config.toml
n_head = 3
n_kv_head = 3
head_dim = 64
activation = "tanh_gelu"
norm = "layernorm"
norm_eps = 1e-05
qk_norm = true
attn_scale = 0.142
init = "trunc"
optimizer = "soap_variant"
lr = 0.00896
beta1 = 0.95
decay_shape = "square"
batch_tokens = [65536, 131072, 196608]
dataset = "wikipedia_en"
Each number is 500 + 40 x the weight over its row's rms, rounded and kept within 0 to 999. Layers, rows and columns count from 0. Numbers have three digits each. The size before them is the row's rms in percent of the matrix's.

# q: layer 6 attention query, 192x128, rms 0.281, rows 179-191, columns 64-127
# k: layer 6 attention key, 192x128, rms 0.263, rows 179-191, columns 64-127
# v: layer 6 attention value, 192x128, rms 0.324, rows 128-191, columns 64-127
# o: layer 6 attention output (transposed), 192x128, rms 0.248, rows 128-191, columns 64-127
# up: layer 6 MLP up, 512x128, rms 0.317, rows 0-22, columns 64-127
# down: layer 6 MLP down (transposed), 512x128, rms 0.288, rows 0-22, columns 64-127
q179 124:553402503455499504517419554519543516446501495493628548518460424506531496467450426495535548528490498492530502468485453460462445514527510541492430463574521531501466452498560485496505484506495501
k179 133:528516491502494500518467505458457566474494530494556507507526436469519412484516456480498506494526529478462519510480553548507465536512488515472527473455500522473474478490576499501458513473546527
q180 106:507495497499505439455466535443513430546537468506556551486470444458560468528409495497546475550491482452556522511514501577405494436434467459490529528524491500436518514507516483486515490471469504
k180 108:507499527421442506496513504527428502470515496488500503467430480500531478530551425514511514537547482459563536552504527604525537480454466434482521483548542460539480546575470482495513475480487534
q181 119:491502516492435422461525474455564491378495393468424491476550483500478519450534476554464574599532414470471479489490505499539511484485466525477483505533543528503526465472528468492511478521449491
k181 133:535492431480545441526541530512526504441464503455542497474519486482490522483573545457443530531467495524483526531456476504500512489406510536483474524506535462482595514519551564507468464491433466
q182 110:549461486480453500477579453557493585473512520478540472510549494454473464467554513475417558535479497590484471421492517429487503453526518474521481468500471577568525529467527504533490436489489578
k182 130:459444530485508530492573552524476597504493472489519479535494506463360473512557514433417512429482496551539435458489551506565494494509574494505438539524490478483574501503546467546546544467525486
q183 125:586510455519469551502516496482457481477472509519596514484484493451492448545515442495527531541418526488501541481540504540476501494491425463433502440472475464478498528474519575421504440512465442
k183 129:474512470524477527483495477550452536490501470483503504446469474522443502493533464535534442516450479512551459493553532598463471471493537499477464469482544484498563455473524491435530499472481451
q184 117:470485581463511483509490508531412500591526511527568496517566497529480507498480537441470499463528519445455445455543501525474431449504469447499509501497497509545448520470577476480424492579494421
k184 130:493497490570495484533443526470431451535493551554541404457532560510505470510502504551523518409480562496463436470487514434484497430497481440516461511553488505556455460438552479468464451538442444
q185 113:482437512517527496493481516480530493494472636483495514540430541470509485468508454445480494516455538519500477545400502507479485509479448374505439496510482482532465610493568562480486551473531518
k185 131:467470512570407573479457477451494526487447529576445480543491491485528554521508475548572506532566508524500472575481519531525499549496510467543440490448489486531446507450535479472571552434557554
q186 106:548516443517451562527457468551518553498479512528574530528511521497529450495489473472550529474482523533492494518448516496477550514527502479546503407429454452512506496424491469470443574489530567
k186 117:474451517480467495558521480519509570416524499550545492530507460480523413449452506526511418553431497510448474488473500417513490488537554476523511478407452475439483518491513445498428520537476530
q187 119:495477470547492527514516565459503542478548433449533488485475478390526513507407478508477470489431486475536506554502513532411479572513542492471567473494468452509523533522551470542545505452453560
k187 116:497549571514579524539559567477481480525446476447539434512490426472542507518476453545493532509542511524560425571434584456524489480484486502448434464558494472534531537594537445512481496554454511
q188 111:524500445524441543503556491511457505495418472445541530482507504503443522534495481521481460571527524469508548501476450452425457606456445497591477485519474524523475480484503500511404507518502542
k188 107:489467471451424448502452510545460472558428495435522519510492541504489515508492522491512521502550578493558514493534526445462513485378563524523525508515465482540500553555511478548430449472468502
q189 129:497476441565439473528475454495566516537572454514456435519446518464461578549470529523524505485524484566501453473470553549502546473432523499444468509489453481508472454546550481527514489509488438
k189 134:500537470478504437454472468554541512544507517489506451522473519472483470595483482523455474468542499402456520510489496559420536508516521530526490481452471457513446471520534518471514494490555555
q190 106:495539508429426475547475533492539610541494459513569484398458529506512481470550465541479496491517482574525517443482549420488498566448446476503528537487417511490534479513468482484496521510510529
k190 116:509477555475496476529451515473502521527529420494551489486479470502466435502505438463583525480526508436520555463539569425498554529412453500541493507476390505441472502494550540463484530473512487
q191 123:546467476501496517528527473528475547532464565496493566492509556484505520549466440512536519474528417523455571408490489494400584519446524465597429472424506443542468517510544564510452519529546541
k191 129:519462544476511501514553512494461510506545467428520504452485552570511452551498539491554526491456445497382482486459508542516514517473525501490499446450523420474502549498517470524496591461595541
v128 089:529433477548499422431553491511533523453532520504505494467480543486459467419434487550547526502537543479507539466554490577451545501492460479548446457449473509545519495485520526531513450450560472
o128 092:494544500459531568466545442471508483529439488506513474553506489544512578586614576461450509456439522526519513495559502452524478484450551473524508581530543476504472474470466514546418501515460543
v129 091:503517517540450488456444510427366470508491551463477536532508523495513596442468515524518539508487539463519488544600563464483506462537560497509474489551514543518497539522422532495445522486457474
o129 092:523502474434540507569495464512574521562499431600511486504579501520509433498491510453576521523507430571473492453476554552487499456468424560425571519450494443511510507455554494514498525545531466
v130 078:567481523557517505484511476547539544523509524587502408423545464495517468491460604507464498514537506559526519519451467550470484545525491495506522481494458546448484583532466473530521504529518512
o130 085:469502521537488548514482569457427472449497506463579646525493566474486524566534370553403518546476515480549485511514506456472575482452496469528504499506521510534543486398487544478542521531530500
v131 085:545529535435448479500503476491502545532555531512493491476412407512522471473511454430508456470531455438479400470530519543501476459455482439511591470501510465497502488507473461519474604485507520
o131 091:524474464568535415459496461482434476539491428483472420513550529500473468423419533515514516516491404484509507528459471482505520434460511512498595476428494581507493454468555558508526498510471541
v132 076:496522487531494473437526500520494508468518547531513540524526531514555425536499512513551553522469523511468509542429486492488539547493488524428489537519495478472540495512552534550566535519549479
o132 077:551543471551527561566460425534510512509509574481498511455456543532489546533459531556392489441540583569553495560534457538556506450445522512531550508520501452549499483498460559473489569554492571
v133 075:457516473522501488458444524521551479505413436463553514489505579485573591504410520533572519430536489521614554442470497546552535568445514521545504525480546529449506510461487533494503519513485522
o133 078:496464581470519494445518399544444551434594498456513439430449520502463400556541555476475542516491542494455543492575484496514488410516503397484492455515525487472549421524520559530492489473487495
v134 078:468498572489544518501557511438478498533506442505524524545459480543562446534481504545461501440424470477492476506520438433554467557528534545501507487475518520515456527593533472481486549537551543
o134 086:552559521488459489492508535503560469448456498514487469448530489510479460519467453484539506534568504430483513462482520544491511470500425476431431534543482516520495567509518469473609540477485425
v135 073:525459466529436478511552519505471473560456479555515515564567466527500508557558489548507577525496447457456518582464560513518419612520498474488549417459562469519475515492541467528514477450444527
o135 077:544547574506574488516474515549478525527513533489554513440439531446601471453428466511469445525491529521515434466481527487477544410487480520486477551508444472470466494530477533496556529548469476
v136 074:521450585451425464526491547502404542446551451477448468554520541465460489486512493490502552534537473527564503522570467505520520507511471471454446507493422513521495550444511533500503556467554444
o136 077:488540425471479498477482542463479480491481490612468496482456456541520492594579451554480466512481513571487477504461531484457520534472558552531562512503489480511507513501476444517520450515425469
v137 089:532564480594572507423446451459577439498496491511526481471520512514548539470489475503561447517552463447557476512528551479482514572523482524472571517499476487502522592447564505534525525514523475
o137 091:471463495472548476543500501507429493466518485540477484522498501513415480536474462450604542521498483522530576458498498500468560455503494487565447516469475528515461469582444527485448439436487557
v138 076:538434509510540429495500537517549535536446558546495454497523454522542427511478525508562557525509513491474433446586563456472483542509481525488541401530501476513496470522510438511434493489487564
o138 079:521492512493498454453576446450490544507523427435469470464492500535542544540499512508513472532455466471485539597479410552479535472506481501509496495495520510501512421513466555572553523520510480
v139 083:462517562534495529493439513485467492492472492571516542460541455481501530453438518535514482436513502461523467581522434525515510462457519487453407513493451503483498482523517519454476585441519495
o139 090:533474466528511541500478485487485527501482544462465398475472579524534444450537577484446527506448455518495504426550505542485474490457505495494584503454555411528461481440500477516545480548479435
v140 090:517554474467569526557523483550471482525509487506524467458473560480430431523429472489558556483455478483511585450515500495513476458485432492528453547451541542498471473579460433473487495500444475
o140 089:456413579534441531465533461493468554483509553556474488567514405529505514474534465545453522516568490460486440547448500482503519508514518533472562489519482481459521493515534568506474504492534543
v141 084:536467571501550563543548455429481491456520566531485525560462462542569534563499489529505407505525491516471481470461532525542390564509468501465466507548489461429467523580511487536484512521457516
o141 083:503483352488555424523468511504510512515433460459517544445581479462472487512519530527502532501517459505589591521557452548471528432506458427460569559466504467466496495470483459535496459453573449
v142 080:486503496518440452447467499437465500477519491459426478516474398557467521521487516500521465526508569522498489543478456473481554519589441523428549508486413473475529578465450458479580506491443500
o142 089:503579489454525502553541548577544453557479482546498598433476514500529482516490404531467517517447498556509513495539568456527515529460541470535498515533486444498527503526470573510434473546495514
v143 068:507487521548403515513474568506422495451524507550526539512459476528469515501520447463481514551529610619446395519482471535514520504455543474520481516504525461472521528521473468512563464500456551
o143 078:515559482483518577580471473484554519578537472498495553503541502477533530587506548514463483494490450480503522500547553591532490524516542598467552527493443506485523479510484484475408450575566390
v144 080:464496464482480482554499496532581518512521462600487473573513559550466460554528528526472469535467527522491547522495504507524458487468489458453407462539479555505554529499479472481487522469452493
o144 089:542539497499486530527452551504519436491443598461561546511529448459550565446531507508447499504519515448473500459549485503488526566567521555545515519542497489470522461516434492480523437570529467
v145 082:525500511442460444465517401520566538537474485472463510517511514547581503506483478484464469505534467516481542574496443545468548448455548433535531509493502580488476503455511481468573525482490521
o145 091:517521505548521458528473591483417481518514577526565497463482474498491446450513539444485520397421515484487494473493461503569483476514484508481467477475482490505506499440550488476413518566528488
v146 080:537448528516516528430519487525524521490480521419453486551505507518496510563511513512565603499526522560491537510510472458461422477487506578478529523535564436512497506496534466521481479452434578
o146 084:474516465411587522509455501423526607500494505491506478396473521499585501492567543466528495477481497461546493535457532545433549488526468450485515433471531493502486487467534488559475517461517480
v147 077:525507484464421468495483535553507475493444489511470489485453574494507444485509443530543490494505515439443527553546509519470480460544523502503517471516512482530537481485515486553539453464516514
o147 077:535540542526564616471504449539515522546509501503534524517478470591516503473528515495458490503459599482544454498448518453520508589418508594509543539492515470462454523528502517374435517500410522
v148 076:473526513504475475528475495504477459558485408461520461473480505488486499545510522491546489565465454504475556545489530478547481509492589472535462470484480496429467419507436487498562473526453513
o148 088:482463508472529540454483583584513491480545552508465541478478522459504537452504456530450532474473498535509424498423482496451516435515476558451541470491487527544501572452544546454471568538480484
v149 089:478519495488476514497500503477490406530549560452526497552470505531601457561501488537506464477483517504474371482539493505468560456501522516497434543503421457497549525535521556511449492512520417
o149 096:503515446483491472579555479535546565418474465523478487469513524534454543468474541485545568584569501535489574469468460527518480549550454528491556524539545498515477558547503487491560523481473486
v150 085:492445472490555531442518491491558478528511472559517550512470555473433504543574478481463491518517441501545538486494493529540446565514488483589528528529541517504481462513588469486512463474527498
o150 086:551513522544448510479509502539490486522483553426547549454507466486505490517454583466506448480461565462543474491501432420488493417521522470439438498507529525492498531489441489530481513512487569
v151 077:447401457576523488492494437493400491525505509580498497508487526545444500535472521497540502519502432516532512490511534496428441494481525482509369482438472474426515538454528412499481480399481504
o151 084:467476488486496568487464521453454510457488481541535475503491467507566466481505513502521515472545504514512498536448543582455595460475546505446684476515546403508477444484480569537500525500527452
v152 093:542440546549493486461523512499480485513454458538537513461531496473468479450474466506475474518531530514515486476510435446504483519525462516474491520480508472534546489560478488479576515495510516
o152 098:456505464444550582489469503580433450483539496490400552516502515520520513503500498504473450477485459579512417525491507532506483463476546517463448481518489530487519548516520515518484498482480432
v153 082:526492526517504503480491510464485514452490538480425475499469540504558481445469489527480402450422488457533462459562545518506550494519515481555358490493453555528507486552462454530457538511472486
o153 085:544512454546491493494478475509556476566483425567533502575541423519453474574546531499529540535573481422494529555489502501530459508472447505504592601451593464515517564514577482469514426487533471
v154 082:492483460507419565468482544524536519568463441502522511503590509507520519542455575538491480541542477503527480466499519455411560473506609505502526499509439542521550462429486551534508460536439475
o154 085:501514568471431497551516491593449491420595491550488494492476524485478464466447446512515536459470581520466505495495528542583477524537499516597491469516469508505510581504502497406518542568535539
v155 086:540556524524418478516487492482452488493525481441509521466474555493520534444498493490544469570471525419535390501535490504492581449547473540549531492478398443530485531452573480497528511452520470
o155 089:512483530447530489469501535455545499508496453530407455490500466567515482486514480508550509449499537631470557461540554486568471493465498503515532478504571531506486474577458567568439506522406521
v156 067:447532481492516499487482490480474460476468484513468502551585443507464524466512503445532466531503507492496489532477512490465514540492477477414535443531434552587467550487495459507474513548471435
o156 080:609485542513445490466470505533477481509465502550518505481440533551527503483514464458493542533468537462528519486528546483446528507516494534555533585434543517480511506457442539514504447500523407
v157 085:558451529480393541482596459507431450529515511522519468401431539450480496545461485481495553506395495438515412508484497539523533459461582526551473508516506482530447487511480511454474503483481422
o157 082:490507523455553433475352590492505575475500499455475488551560502534538552453553547542500499458502494519413498489464503507504527531519414455430507419477519499502538527532480523564513573507439479
v158 073:488476485560589545444568509487527513494564421417456523536525517553554434472480459524598540475477440481511548439580464532465457518525563456470503525485483433537517495529534463524442491462466515
o158 077:524499518487528519520460425536515451543460521583465396480476461480476504501528535514521474447537484502507511504484528525562549379514501478490527483518534590503472513452487497502499502533427497
v159 074:457550486475562479492529514444478463484534492434418492475479560557451447511510491473512512432414505495416505489521454492495541528486470467485530549504532547507473522534442471495469425501514586
o159 079:528562525537537562533509447485578468532473436526547470501534449500462534506483476497478477484557456431533563493518651469486490440539491517501509445503506517472544496469493432488486578542497499
v160 075:448501567488486487492526485493506515544524464549538523520463462534473548529467470533406464477439494538552465414432571487552412520501523480519513494516504477477529499510537459528552505510558434
o160 079:602513474496495489436410575519528430498400567458496513487459509421457478493492540525558505468538500478403533504620415502523452506436461464421413457495473471479487468518471552538499493462461495
v161 103:568467523549477505428433504461543503488482370496513465419554502495492541514483516528474526519512514559464517505485443571453452497627515492451528457515472456464402498511513482551523560494430488
o161 100:467473492429518491514453522522495465501509559565507577568501494498475520506524504500453504446439538532557528484501530454570530428370501517500443517477527537463568492473444484471499480540556475
v162 082:553496571496514431538501562533500540469520532483470469524550478459588568429449496439538489395497491476512468510479481507492513510480563469536564506524474552459518593490515480514427476502544491
o162 084:507519446594503553469474503451537535539488468527543485527512554553479505537496466497489467567521504475470495480565519473523507468467467514507508478454533558563496395428482471551502512528517512
v163 091:506499498537482519514494546495536531561487405508486447458539437447520550485546576552561490435466502524455532502472474525480427488534577517446499432561465514505511462538546493510484474506599477
o163 089:465451520471490561476436518482511473489472539492522489512478558497557496470439465480471479553533541468496514477534512469506539539429445546520440494504572543558460491437504489435580560514454467
v164 075:506478460484512503572464485481513597492500477511449473503522489474470500481493520476422429464514392557492515480443454424446536447458524550496503474561471560488562501497533510463465503489502448
o164 081:491491521471464479480473584471544421485426551487584517526507492534519462485437457548542556468536564424453499517549509513515517566564499439514440472494504483536472492531465424498538517519479495
v165 090:519523542505546467576484488517459524499509561518562513521537443480542509534513509523547490540490498466470466498453641447548523491510534545501502520493486502450533484522466504589552554489464494
o165 098:454508420525465537478498462475576520470454519563479518521494480510425520428506518468493452398524446524461513474503444606430527469498478503508499489461523524540427480505547523510494488460542463
v166 091:524462517522528537451574474423496543470521509419487456470479533475455455456432511512537487401435502422543518493476464527453540453518516470543415465500504529510520442451502520488520479472520587
o166 099:462488505495529494442531461542511449517510464539484460548513470515605509516499545479446485488568484559476446538490494465534434463430453401507526456518595427462469498459538491500491530488490595
v167 074:439552473490469502546507447506469446472504474449503540446536588511486543506523557514394536509475538496492569494530403507519515482495464451511499451590513531476490430532468595499585505503523519
o167 076:489491525483540529514471499511551508475507480421505506494494500421434524474477477511432527484497525546498485573456524488514333569495504529504389511497516441474591493494514441511461534528508530
v168 096:523426538547620482504504479465548500449461423564496472468504506434509497524546464554489548471499540503517544442458464468515554462498494487569377498465519500485508485511520511490480517545478490
o168 094:495500542425475497518451528519488483502478532472490513479478504519514531522457587379462502479419488484512481495505474484419455484489540519364560519520544545530464449547466496510517524537503444
v169 093:491443476541500459560505492491514461512531528508486490472423547513422493487431558468439499483496461419421478513511537518547502513482462474507474443491458486530493457466443511529538499495485484
o169 098:540457456459517486468461540472564445485505486475541489503507504432525580491473454481524525489428479552506503541510507473471479494511501457456500501507522481529575562555530510516477517526481560
v170 078:549492519492498501473477513535509456411577534497504521492403494502518458527464491487461462554530419519495471501454520497469483499476528518513487540457457494479499480590433529463504445477517421
o170 082:440463485507492441496479516481468533478498497477479539514492487484423554550540410509510502529483519441546522458502485448518553483474495559509501521513454465569541593558534515452446461541487513
v171 084:452527475432445499493481513503616502485511525471559498517477524515496549523489544406523468503503409486506529519545431547427446503502523560536537465524482502447505552522502515473557446443404468
o171 097:498449472492577523481534514546540497475537559492522539470437453504547455490464425526475503510488549458469466482448474452553588541575447519521440538499499499479527516543437516525419503578566534
v172 092:498474475418526529516490503444486439553555442493502496535501530560558456593485521548576539501508487573490474476426541452536509499448542460491455529484498525484431520488475501504506464487463548
o172 093:485494480519429490568510479528520649445467501459509554452479476417492518421512534499449511469510533436532550547535488508419451477499446567444534495537529524496521470499503513534491532498492496
v173 074:488488536474531436517511540533484435442547491460448538536523445447516474510496511452504483421463448471540487457434498416558477541459499492468527550549484453459556475505540513525503542489511451
o173 073:487522520555565431526450526499527454494466476488529460445506552461502515575468461522465518556541489465448529499536475561494515459579486495559494492477488512542499519531504426469516466554514597
v174 088:587449545450445476606540479493493455550517455428532488519541511548455481505551451458510548476459490446467519539577443526450526492517526430516506479519464500566451453490529519437540544458491507
o174 080:463507536515574504448524492530522575479515467523501485463523489565536517497452490495453451446492471530494434564420535405528522505525454568515489517413499490506517519511438407549467498475471509
v175 094:427510551440440479485517552463573475440419493546503466496504477467494462472514485517504502467414495507427543524509549466467534541471471492479466435445543537484518469523489605541548450600505500
o175 089:576500431575514586459508433579491478526531498487479503525457508481487508580502496453491520510531509427518513505481498427429477541476513492511530550571508477477475567497497410464410626510547464
v176 081:480458457486443482454488532520516475429493530442455507465521524454534533496502507483438440500514467470558472489459505541515446562484491557553523532488495517491540528461471497479484453516534357
o176 088:499539485514495477491498534501522485455494447495552496508472500511432515630549499550522435572468544530469528482494519411484578481559461463526424491473502535514514563543512493482537464509524521
v177 091:470514411556578459474517503538444453522476486466481579552503499480427562525385502503459519516491520470611547478414496477475481482492493503468468538445464489576450524491520430503466451499492472
o177 087:504524532405540474552501501463464512486513479536482420511432416473502486454596503459529460510570468484411452503556549526538412417532560481509547455471475495479528509564485582558531523535498550
v178 087:577469450495480475586500491550453398498500488467505476461455511486494466568516503509468495491517502532504575542481538516451525497472578455586451503547484493567427504529468483448539513491469508
o178 090:409508606523482509516470548441490523476523492494538536469480464463516529460489528477486493561473508551442485522490520491514494486502495548378533486425476496430567529480520514453520472583535514
v179 078:428630491546422504502401555572524532491485500508532477497550551499517541423449531531475505492464491523493461528522434494428480506551479454450533474470531538452480584514490481503526448504495482
o179 081:539445522484530539533492462424525521491527507518495441507461536478445439550527422515525512553547495449453511457495582480527506511425507490560441510513463448543507483472462502523491545530485446
v180 080:510480491537535491517467485558523506590570569470430492473427464529443451513510471481442462532569438528481544474523533520518496611487534446430541524461492491468505517516539535576494428491605496
o180 085:506495443523474477519508534430491427424443457511569573537440410443512486477527447566473497504427518472494488554517460503484508456506537472565482509509406467510459538521464519415510510501466527
v181 085:458494491468471535467525528528420472508495473496471518580518428491439545508506496508465547510534470564564448501511444547559461522408530501411551504568432539453517478485523499419494498503502397
o181 096:507492467494516448533441524566475475521530549545524452427473579523561535500573572529477451556476490478483480433468480500497541552596524518522474514475502480534487490497450487533536464540395426
v182 085:484440462448535519476583471447509491464555508557534517477525448549536502516519493456563492567563465457452535526457514485520502527508485490534538561451522502533482529456542484601466493459515502
o182 081:512508450576461486521473499461428477469469474518474500478511483439479541503483536493484489408450520541547504444486508490410525426503489494494450488475438557476464442499474492452473421466540561
v183 078:506547512498477553478510518532522512522519520539493419506487537525498448466527497545523449579465430439487501502493553435459602469516496545459551480536464408589519420458506604565491511508514516
o183 084:527523552459506483501463513541448470477532509502470535468500523473457514518429392486555561488467572479485543493485530499542516581524490474597520475490496505538513627568458443396507474492464514
v184 078:576413461564510559488483496488532531467571516494448476508503512505497539510546516523476498445576546547456526538445449575505509538540526480469442569508499469550479492476515560546531521487491463
o184 092:429503526419518477572467539473499548541449525446509525499518528456531526524485551506489513554470559516524561497561526433443481484452511435495510505498571438504496452494507432517479473492515571
v185 089:482531495542539507500520483592474470506536555499540608496456521497419522519517460509475478503493563525508401485421466446519432528546487412479523473434523505487540461560542495471491475517500518
o185 093:464470515495500432504477518487499507506513458440488484520498489470560550498450547460506485480463434484488514519621464584547496516511560523492462581562476472519487523454462507491504425437525506
v186 088:537423450521517507532480479449501512503546390473555501573594534576535532459537543508479541484492523544487497526538429515445397500488542512493462445479497473578472534550465510457464580520437548
o186 092:449486553448489566567475511465507564493514506492474446456497497468523474530418532482515488395545485533495473522525530580536516454489424474435492533528517481505552408472538444569589487501491489
v187 092:595469538511487500509519478488560514582536417425562464511537497501489581455508499477571454530537493504485468438429484530454430388516509482506497509493466475500505454440482487480465507488457421
o187 091:431403504470487515494495529502472558511504542511454550496559522476512521456469525501498456427465516543498509555543496454591567516482475504452465498464466606473466491474507479570472516445516615
v188 065:468483538548485566498527472443560591460563547571557513465517496510483521449431526455530473509494514433475478527466464540490448473604499503456557536527481453571480560485569513532488521586517468
o188 075:588488470491571510524514512547522545578516493510490509577584523588460520603494474528545495480558560528530564511552521466562542544479500427488522540469500510498535494491378483521499541462563565
v189 087:441580568498538481490532557511497506510505473574505544477396491569477480459438521600481434558449463468439545481499479531452546430535479536566480401490504459487496497490457475492487469522555489
o189 090:541534451504492504506500437472496435470481530496492482551588574472506526529449451411525530515473541495531465478516507536640507537481476545445522589539483515481528539562508557514497540580531558
v190 091:448536486457543488522531560542504510526460452549426526547436485509443482575490491533554478506526437493466510562479588548534533565505499542481504451534492498545483513501411479449465500516505444
o190 094:585539519503433453462491470537525419541472544540544477513477485490553497466488465470491493539414540472474492494541534497469562480519502492499532561482482516464541558518502540524503484557522446
v191 085:519488473595484499477501517492484519460497490504541495450485536416499529397501516527548508547489537497570461464488479529529531527492526530589445437458479510486445503462529539461523416540543476
o191 093:482483563426503503536567478462505510509562447465451528496512454507519477661527439498452487525522538551466499504501525476468496444519493543486508554535509564514505498546447540512430529563493476
up0 121:479595538470492572461525451480454491442474549483462504454510566505577508440488512452506490448462569528509476488583464554550499447515493539481505463587528470505527465559512572545438539500467560
down0 120:461499507482512586506444489496493459556531455535458508518479515531514462464492501475516561569541514470518477490503535449543517572611446530520496540507506495498520495537480515486531487513459470
up1 094:498534492531542500472467540529541509503554467468435453394488470469447411488470553483462498511519558464499500471466474499464494564545476527560476523539464461513491531555521482524557495526418528
down1 085:532497566429424407440542506479471495485472471490543477548526515565550520507554470525503565528497493488528541536497457521500460485496535493501536483418592545551509511445540509463503532495532513
up2 083:469507431555496499602528471431396514438495442519492503465413477473481526490531532489505519501485496504522475466510488552536493466466498551447563470515548467453468446492532487472506498498495573
down2 092:492524446495540495572543528574464478523448522499506478466455541464436602469526504457474508531510464444504511531579529492514483481533427501503475508506543481497438459494412458504505514480556560
up3 105:490482506500514462484488490503511494512494506464501485559492558450469531448518548517495434551454566584484452559497451565504451444539523381536502498496520523523496545533504449487462571482549429
down3 088:464535451475540550468516499412502524424416496501496558480523479477502490566498515498448556535595478504547501455565541427464527545498468522444508559418510516539483591489538505579523464451436517
up4 097:526502503434441580417489469497561525496511481488457490459462450483534526453487473497442458529561512488521504391443521537514496464480468481435450464549460510574446473574523514452501478538412526
down4 090:549500484462589468513443467484511477505468492523439465495460461415525434537514499495442511528508454508481604457429588488480486458446497525475503420532444475477520530402572479487537467457482442
up5 095:516519518527526524493440464418490460492464493465537514555452544494517508524483476491520492519485446527511497422541419579554542472553466435447461420444553517475523498525497454375569519549470490
down5 092:530442500510521461521441508572585561540417498413408535501510454484535478473483465535482530498449480505564457451519489439453509508490481581459512501569472504513479503443448454519502512468563387
up6 090:517429510508473543459489504490514593538520499434520451498541456489517586520507511482441489546482538503409491524478533529542447488530526453550529505510620514442457478448541512545568485471457519
down6 085:565570527536405494562494487422465523503487512514477478495479517472434497467504468555549523599533511485498552522481496494544589513562479518523498468382444472511455599519441522559460452523536499
up7 103:492420461554526498475532561486512470495519528437545490549458494485509567526525527417474462470510440479479486462484495507469517486508568508480512469557561512522523389460474537461536548495452509
down7 103:529504465544545501522414580476549455539566562473497504521520449535452488476466552465396487533497477484496531534469537593419540496533529499498483509524471483544522482445480518538562571480465482
up8 108:448503515369496520504504466467473560530498491513464492484490515475461441504522510462518552476513581401517538532495472551555547504506465476483482535507525456450541468517508445467525615581469565
down8 101:500413528500515558494553463457547534494539467517472508521477489510555548498541510429440547478512458536497494541500504520612444536470438529517412589498459514457496387546488549475545493466477491
up9 102:553439569440544511394561454493540492495506491459587504492534539468483551505491588467542475556490450543447495444462514482455507456461537548441515472472517462520487493532543526482509520551478430
down9 091:517563536457547545529471523545569481581514399503563483452513431492531440540465514517457503479486545500534522491513464410526445477502482476467488577509560530525560484442547438498501502483501477
up10 099:535472551497474584490488518504516473427449500498535449530554479515537474537527498555533553465556445481495517542448528549479517525577434494479579513566407419498492532510567521456506489589498434
down10 108:507488430437537482527473492592489453515458441503477464460526463476469454538515463480491459464491519517437523510534547425543419508497499520479517560492473377520475497593525571423536543526441514
up11 081:495453518543459475557414535517436518474606463495481518469541487460456553508506532507549514566493584528465596586496524477518594488501535452507497492455426486482496482503541499517503561562542546
down11 096:505438420513496524574476645472442522414499450537451520465563489479484507521501616502531551495495536493423427504472504552515560509528485542492514495530461428522538437526486446480519500521538481
up12 089:547428553515519538595527486532492505572470500473492512438407499453499465509509506516506507507504495464561500403547541514533556560448460490460501490464565532543467529519464468526465541501453490
down12 094:475457488512496452561529442486473476508492449453515431455483459455438569496476481451460515409514523444515581512545489535548528526425426590495534500551415532533488555466563520516532552514474535
up13 073:383441518472414554469488486529489593465517470464535448596569494542495470536500510501511461511453487504488514520453538518503558548478543511540538498546477477535517485424578529400475427516472469
down13 072:470456545556442535456431418493467540487549496475538512538553518476525500472492514535498504560450499519482499540496555502547563503493459495429499491515482485538466484486511509502386460556501422
up14 105:472453541495495541519471429523475458476494540469550479452477525436490468539473502495462479479480489549462502409545423510473528521550483460476439473540451470554504541495550572488469500490511478
down14 097:559528465420594504462528469487504501479472479474447535450508474492499433545462491489512481510504510474501457508514474519486560497454503438476512516469511512452513505571563442614534488556513445
up15 105:509439498507481573561511459559477493520551486441481469460473514445496521525433518533525554514451633514522510527547449453494448540406500478478464495533513466498524502456506474498436481502436492
down15 106:445594477525537414465530490573484525485545482484503463498489545508499500555518474536516520558513556437505544489496556456428459566561478505486450572490469433496525500519491409566541481589528569
up16 089:484498561493562506493497522504566536516474483430515515450473431508483533546560525520536539464547506485511546397596514548469519542495435533505582530505556511468494548611499445464516514499517514
down16 106:413489584505450477470446521454525545529448460447464508489549421520492440519519480455566512502511525617501520468462488518467532491529469460471573527470559493501523562565493400483549544512497494
up17 089:461513484518520538509521505457459568427470481523484504510517525473496491437505455584570503454471470537527484530448509547550526491563624552480510474522487519498481511570492505499509428530545487
down17 076:512500585490411541457460476511476507540453435593483488526483522493511475514496440557532472489540574485444504505525459449557470503503538468514484555541486564476490574465451507513496508519457454
up18 103:508496531480550507525530526466489517577481532446492459473496500468507478461616554501535509484545510501490478465496478495554409481476507465515558536543578493507484521465509524510469575494488467
down18 102:544574527563503473523486479491498476458538483496478517461572504513500494559483506440482485523485524438547501504514520473505511497496505580587498572513477478519458536588497430543552473585446505
up19 109:409471550456498492458494505513471536527542472544504431552440410557558462513476478550577500531475530437493481534421525501524484576471496482539571465493528495553538444522484466517531457504532525
down19 118:506528492510533441538543483450517440517491439464513474458466473464521512596553503474527513481533499401571463501464441530551526410519532526507504502434467460485561507533509484514485504585454494
up20 098:457478511534522536486491469550443491531489483414476499491537513415508536461486513450483454555495495477513422496530472476542536515435489457516471518537544578497539552411549502462489539448508546
down20 103:447535519475513475525524523486493489506539525469512450520452544512451524524435584506542576449513478511439486456502480454520456507501540608457505571584504502511451474496447536564537490549423560
up21 113:464501490459412513511498607435453561449496480454518527465492554369434444524515463512546446506535456442447459508436538516517514459507515511485530494555527484546439527485544482457521556501539555
down21 121:482523536465497498472541472575498452414498475454468538445554540450502428511538550446545493447525528499538508540451578578516503472499526560511501530498484595537465522491591508506473456543483544
up22 113:446486480465507507549569522512420532439485487521514514500503485553512468459488524579481475529551397463496512450489477499473547527513522514508564462550474521451417458459486502550537478490610562
down22 112:529551492497528523519526429590516488505486565544505484492544559432575461469479498471510514458440446490505504601517500495500487450483515504489517512498508486449480511515493533480503490502484530